From a checkpoint of a small transformer trained on Wikipedia: vocabulary 2048.
Each number is 500 + 40 x the weight over its row's rms, rounded and kept within 0 to 999. Layers, rows and columns count from 0. Numbers have three digits each. The size before them is the row's rms in percent of the matrix's.

# down: layer 3 MLP down (transposed), 704x256, rms 0.0607, rows 227-243, columns 0-127
# gate: layer 3 MLP gate, 704x256, rms 0.0663, rows 228-243, columns 0-127
# up: layer 3 MLP up, 704x256, rms 0.0628, rows 228-243, columns 0-127
down227 098:567503538443453487445458500564437531422448474440481511472561504474548515466544497465446449504540520478469499511436506560503477510494542463499524468488598496500437453537481487589456469490480470451468551480565585465518559531505484482523517426477518459431501454531483514550505503429466514567518484484503528460498527464464474509506542485543500507491533474501531442476518546495513436509500
gate228 095:507490539544550472535525528480461458537530530518554453452439439447467504461480382520539506479546526569566509515515526423477473463562461543498528527540524549488408580513418434549532553569518500469501538555542494519503429427574510538499581497535517542514521456526491546506445552527459491444535518535499491524479546533511516487449507567492499482428504481519538514501415478533486487470508
up228 090:540458535547479519422451459509428496476496503517463537526465506504444498469515557416567455513531500436487531461491452493505505518549428498530472508468550477498499488412524475487531414422490483571483501501506426550455571522508518501454541427490469494520519497527598534506495513494563511466554474494513486464476543544473494513456504455545510518528510524508511466554517466530567563445500
down228 093:498489476476425430476499532449527599550509508504412445552523462429506513497532540540418498511507498524534467549454452411530522485443479475483534456526472499493449478472545524489444453487438509467555438441501500428510508497510546457626499503493494479461483532600472444532490491514466476491475375517447517527541489501524487491497498555503524464483555485488470460524530496445502438494524
gate229 098:468545478562504459520443536481438482529527483509517547460535475473495494518498525501530565470458474497471550485466509486494494436521462501455507526439456466444521482547501517544546533518499518484512477527454487526506483399540514490506496528434488527593426422531543454474469490507466526454454518496499483506461470546447538480523518496573475491558492488495536526544494502497514521617522
up229 097:470541397498528512523511513531452436496598570481527519488453505485488483524489447487532426491483466522495562494461443524584533560511394570447541481439452508477521483594486445501513420483502490493551504517484488504429619504549433437481515536538494481472519491466482440462496537479535448451553532490488530441486544489449428501502468441541511512493518511461571500444482505498531548502506
down229 099:489515543550492446484582557506525491628520447487527550567526505496482504586515530534412445461430506522540445438507559532559582510520432528536526478498516488509472495490500473486507515455523576532503520503437523458558504502550461457528522531500460493545543479589527492526467464540404520466531478487530480542570503484498495519525524472543480494517427477394491475522453480505504480544494
gate230 096:465538483437517494466461459485433532500564466447429475500567567472515514539506432529460461503475500541482573578423527485517534476425576502442477454549458486505425492474529459536527555491474521478467536515462528469481508516540514554497485478510500456462516434497496500534464514567499453501490507513499481433556497423456530547482420516534521517470518522582530457531495523389515550503505
up230 096:538510476546483573532535593460473507547504511426444520471459520533505438492465505461520511519548510461537485516502460446493494482478453495565519502579412546502528462494437519472545466445533517491541460474418541490550464513514508515564448514459458548574518494560564547409494513485533451568527452504518541543543537408520519508502484506522554498469444552548519446519495506521524491454509
down230 098:453535545508588500548488485520539463506559497523522518498536525486502431470504546459507584492522479508508455492493428556484504504469476457507558557514491549487524541504443543487444439564469504559546497544551477512489477477481467443495516576494499433568495476445427514560569483448517525548477458556498464548529477555492505497514562509484440440479493528428452534425508450556560517472518
gate231 099:523507462446472434550452457557472541522482452457545526474509524495484494510517495466538502504498487497437506429548507556560504558541555537560462508481531557513504405462550510584481454512446501457527481515454596560518445466478545462442529518495490478521476484541493573503552503534517427486446492535503533434491484574506500520495470498482520524537506524462474578486463490482463505499469
up231 100:472505476462592535497476454513494527487452494500541506504454542520575535514586471390499544535516536569524544499489463418558444532505511495499530563508446486499476432551539540487527487425475525457439496571534528503512567512498526478556490519445519560551494544535550477473436585488517517557514468514519498525540454549462497498439468480448531472482441487451451495506496467502522583582474
down231 101:433598508569556473473527471426440496457481607553527498526521480471550470562488500492495538508508498476523562512439483534500476493539470456522548526494457514486465536561468529457510615521509507469510503533553482498469501443508492509505470484537482520468490479440389475534451522478537497465551555517520440514506521517516537475558535482464494448541523520514509524556500485466476509516471
gate232 106:558503471548539509526463489495511530512542476489470495446581472567565501467518519566481402477422462518519539490498433537562535552466531538431489490547447475464533536452472525465438509543484547491544512465414499492490406494503539488495514520416494454561543518521473548491562548557481478472451534494492511478452482467460525519589484500565602484488478555467392421482465463488491425476549
up232 101:445488425520482457563516498464574454528483496503455442486467442454466494465511515579467565490617493422460480559487485595487515464502525569481491482480423582604485497526534432504480406490514537460475551500499527536510489556454535419563436519530503481530462526566524499516535439565558436536404490492495533536411503501516468478467499530522517551563478525473493516465387505524493477426478
down232 102:496479539517542493492399499540481508476488530475465476513435461445544477521441493482437485483520439461496503512512524574486522494499545492539542446455538532490468470533431443545490455518476506465506488502478548521574508474527513499541431510425504441514547574509457466520529460537407547443461497485478470481535524501473486499547526470397528541390446501575531522475478507581518512478453
gate233 096:501504418490477436496450474523483456444435455547574477521486540498525433469387560477499524490457506557463524550502561550436552492555492424534539508530479528589492409508495432521483442496529427561449509536487451501554518464470478515549431514471526466526471436545536463468507540515549521455524458439508461515422555598488467502560509527561503472467484451485526532541431513509526491496515
up233 098:500478493518495501522436485469525476521474459486461515472495464591538549472505488521545514487545494531511494515491558482444497468495426573477485455506565527479505553487460485488477453513578551443532592442466476484460539501410546470554474555515467550546585526449418453497498548462520532520419462531437479533502491572526528476471491422513525508527525500550563554498481395566445381446497
down233 098:472451559492549484558471508599460533461559428534497505506543496447440554546528469559449551610480512539548529486571490550577450484456502447463495482513570528531483478567475491496509488512525504422497534522499486468484453586466531428583459445528496496459561458544429540498572567550487470513491494519515485484560480503495508491472561473465566488460513548438475520439442490486481478506493
gate234 099:460494510470500475518473484531527528542464529453548467530545499479426484460536459452461463404512535462475513481469526462500540500440457530408535557506517529456599540431561486454550569516483505516469523494465442470454461510518510506601557552519449503488497462545503507499488554484467479539574517478468496424479463505478455557587429496531458472479479474470417507486481564442511516455516
up234 100:517450551528532527506517479532530479507534532524580527479487448538531465480512519426510461490545578527524495567483532461506457562469442548522519472475473523469565499622499415396445446509477461547477536485572507515499484469405544507528495457494435603604521502497488496434560470479507545463596517506501453462482527556481555447476495442442492498530513520474532458443517449553484488471548
down234 102:432519546548535516499494459376495532513491526448429595455488539493489488481442528469498425518455591564495512500417518591500537492461469568527538509500438537472523513525451491508513513557484539495533484508448536491520505480482484500423467486518470448533522496480483532527471505575542450503466506490463449456514443525502421436521515524454547457434507484503438433457509456535501497514609
gate235 100:468543445452495531505501499462485490508517447521542516505458413502505543510550469471480530464525525498508474570535477459555453511489532452434502539480558520617539426461478481480562519433499605476453457466495525474578475516526519475519516480458429504486425452513480505500521525516516437498419514518538528492461511532535461458445475554430461528465472567488519458499462507544494502466458
up235 101:464495521502516559475560551507426580529582456451504509522409557551500577557473475521444484527453498497478430520483476483490558445489487545553438499521453482473480563517448532506439450450527465551511479496473514442451441565482551505533539501420499444405482483513481502490546489501433468481527484522509489479513537585523505481546558531393444485461527469576543456465496568527496434503492
down235 103:446515496579570548580499495482543492501498463488522470473483506551453489539519519530481515531485493512565494538478544489474479496558476554544499548444582564556487511434460487447617453510520491493475434480537476492519478562518467449547542462576537472482544443491456518520489448470499462469522536449435537468480509476467577457425548484481487519453585517503456531512473515480488534510517
gate236 099:476461488549503477536570457576524553500525507466535538457528478480527554419467531444550483464532535466510421474533450512502520514496503523507547427555533425485483469553562512544501394531496591493490482549466474456452490509494473501488530478467516424488539454471430534468554472497559488554467513521525545491499488526472481459495494523425471501526464533512470447526503504443503468502492
up236 097:512544462524539518558485528464527530478447568511522395522512494518569470487432524544525482478513486531491523445462485479515495494578467539516593502510502574514546602409474513449555539495586395524510596433545450568538516461497500452522491443590519491463455481512508518561483531583406468475464520458446476559523543507462521452531477487436470471533529472475472478481485463532545494506509
down236 094:472485437466508509447472443636530491490524559515437494517472535518490573466435512512512445591520489510423497521543491525568438480518481442524492502562542502496514505500486576476543536528513475462520511476519488501525590485483540448580440533549522502468564514480530477500448562562510493487485562477504473498514538521461472487487454503514498525512486564603484439485518474526512498538475
gate237 095:509526500537521475515567410496467478498550517495502453502473502499486474519493507512486430500512556529470416517497500504468486418434468481484532545439457517464525495539522519546529464536515497508520409456400517428476550491473416541476530518467546516573502502535558460505473544513532510533502496478539519461507518499519509589470474514437432485443460567526420469559497548448513536506478
up237 093:532567539516461485526531540477493537522461559577482526570514507460482548483459485533507507509465542449492527483485503453523535452511473462510492486430512511464482517501495540521535596483499571493475461449520490556562499441537547516492460505525494470507459571472508382489445525480404466503550420531414507495502474488470526478413495485498507464491533519450529506520533528432493438510542
down237 096:541485562532503465469477531484464516501453511453526589543564538518513536518488491485522481491446411441454544508511538477473490469484532496502520428543445441500493476531494503478524518460526525413454444502473475585548537515549480536507511538574451493468548575421540505453584519553450491491519503513473573468551522519546526503409452517498481524499504477513526480480449491419479470552502
gate238 102:461541477532497505572490526496569505455564481508470494518516556527552508491540512471481493449460472541477521496526542448596510549508552460577502478531522486510443579511555532488552522510469499443494426506524449514547463520458532511497535530500497472508565484479474464472543475549486495512594458522542509511535481549569409518572539495447546544532543479522528483486524530492483501475539
up238 105:546477533486573526457558477477419523526551507491513489555559502528541476520479592487485480534471526412530481543526523415457518437493505472545474572580443495481451553523441497539521474465582472474520502541546461479449545454464477487510471544432498567471542539511485542521535576536542498450460492522596561511486564488573550478519496460556496518582493564456511523447444525469539504593510
down238 106:500569482476427495525446506587572498421486544470426485459518501565532490490496461529504471550488484510403541430464551376479485456510465468470502511508491500517458452510568526487536484516525433525465595508514489506583534507439492500513620474547490477555528506485520452515497454534449516538507523515452484513557504510437539486441481447444577502476592512500448476540455425519525485444530
gate239 099:458586446435502499560472490544441559508454511571432520566498458543434529500496502427526480498491555445469491567530508476488489502492453510519503421523514473548436529487557519420559495441461524457413486485492536521502482512493421418492569462480562529514529491492471511562530493555415502445480524537551561427465472508491527515455465419492480476530579552513498460447484553561549473433489
up239 103:515478510569499521494515514492403500474533418507499542480602423463505460546585497506485526498518453489495544559498483489480558539543502518511537473489497516465441456500540481528468473454435533566473469438467531517455523485479570483496521512455444576456507483554547470406505451510534515540470474486494495481515594507500452569563562528562503487477511492451484512505558534490471498492518
down239 103:519525516520522557514454520499549500475439433509487505522527443440494491570579424546498529612580479512461499583469499566513535594517512450461440462520521483514522496481527485549478477450439529497461474460500580514533562451511452474497578528451519514452527443532517498501482499517522423448521568575581479447458490537545450520439504520482516444448480503516493464484560491527496507469564
gate240 105:497521454492479554573432526531518484429478520583545539578438396448447466491487513466449499477442507426484368527478459500523512479531491554420503522477510502548476521409503466510481550474478512485461537515502545328513496479427504435453539553535515506466530430480508517558466444480490504480502527514478504441455495550471555538542521475462448587525478497435500524457503490551465501532498
up240 105:436452504513490500457552502489502541451523527503546479441512474522480511447514573419532507452490568489482421518425532527499506414524540441553504570505515449475522475461524542497605527521553536519486426453482504475564552522460461535565568510478576496476492503546522512479502562513505550543476464542503500477535524479529507478484478514531481553500446560484539512469474504494515516497474
down240 104:465505504496509502489583501461439541463504506502447526558564548520466449460508557459469476508509537518484569501462501494428555447517466494566506564489494585575459489519471438464521491514573489420545501409505488438453504468435537491477502513467510444507480478552463516453479546517478521541429478508536502489446534403512553496483483522568548505511474529469503470456493463516573504518512
gate241 092:482529550486536486529532462504452477503451506380460482559444530474458527533477460534528553535524519517498497445589534531497508398548485413547490558510517460420469503517520582492505505518416547459530562451442525482564482457527479454398477458494529437549462507509528572583482496545494484534494489471467432441501465498486430492513493529512540456507479452445438532438471495562440534501438
up241 092:469507520476563472437553521587558621546457547536534456517547556475535543444482556530447520506536515497461527416515431549546485556460488468438530514500527570488551501469500558484619493452488468546441536450461487496527528496505478515468493514490536529483485509477565498460450451476504502502540509454468474493465505503451498491486515538495535424474567442543557548476556511499522486464477
down241 094:519543467551509524466469507542471480514489581504460481506452441428476478499514507453464499493493490579532427509480603450480520503512434445465537480546523537489495436482522471524579528508450496547475494504534582560497547458588538532459450543486491534524495572493521555551446455545516461501454610537481455489428459434537445462468540509543530505590509523428607515455520490492397506470506
gate242 103:504572474469476509455498503488508558460488454549581473493510571472503518496451487514467522515462530522551527481554518532411477558540446452440575496535491515469510534502593427531483497483487463503473551457571528484466525527519553475536480497465555550418501509470467484509617548515555430426520496467488544530445489505509516482529529465515447457502492462497539473505484496526508487512473
up242 101:462507505471485475484503413559460538503519533495464490526471507490424534469471504477507493489437489527429470507530535510565451489503533506436541603554489508526534525501535539480486471465528524538556482505509500514460550429552438525519572438456528475516501550478518489572455482584438479445498571479570470494458529524461465392514512489500521562464550439546468414475474460512533525527522
down242 103:567548478493460416506496515633473481459521552462487490584479441501501566541504495499518485513485506504385567560517531491544451484495415438538438531498487491485451479529497484569497509496481446457518577457542502579519496470507439482513448481497508571477505574505494489547466511470474459470567489517483478478498510491513446431545517533487444559468541429479502482484538507535484539542498
gate243 095:476548515520459498507489535501434505580490464564553539503512499543428507483458467503512440503455526521514513529529550415458448500507531599475521514466430510472520574477481482525510485444448496509450506611518536468503431542481559468561530497568506456523516477497487584513559579544503482479481434463446520512502520444440494493445510480540400544600519547455487487485454478529483487559418
up243 101:491473460507439492526616495547516486481495507519501511488541509458458450505527507554507553486500515518504518566533548451563547533440519469530568501521521503533487500533553466463454567553470500478591427559402495522467455465474495451537513489485483490482524505465430531444559444517487532536491509442530510503506564563479528577479563538459604556469507508523433522457528586465510486578520
down243 101:507518475562484531498441508619462531482553377495467550519505465487423526439489474495540510495425539563489491452621551549490428513540524551485505518522495496520433536491437549544500507433490472532542479555544521476541463424487470468467552464465484492527503510457478520452493527492479521484527533442484522521404491478502488526510476555431503529522433476480523473477534470496494443540499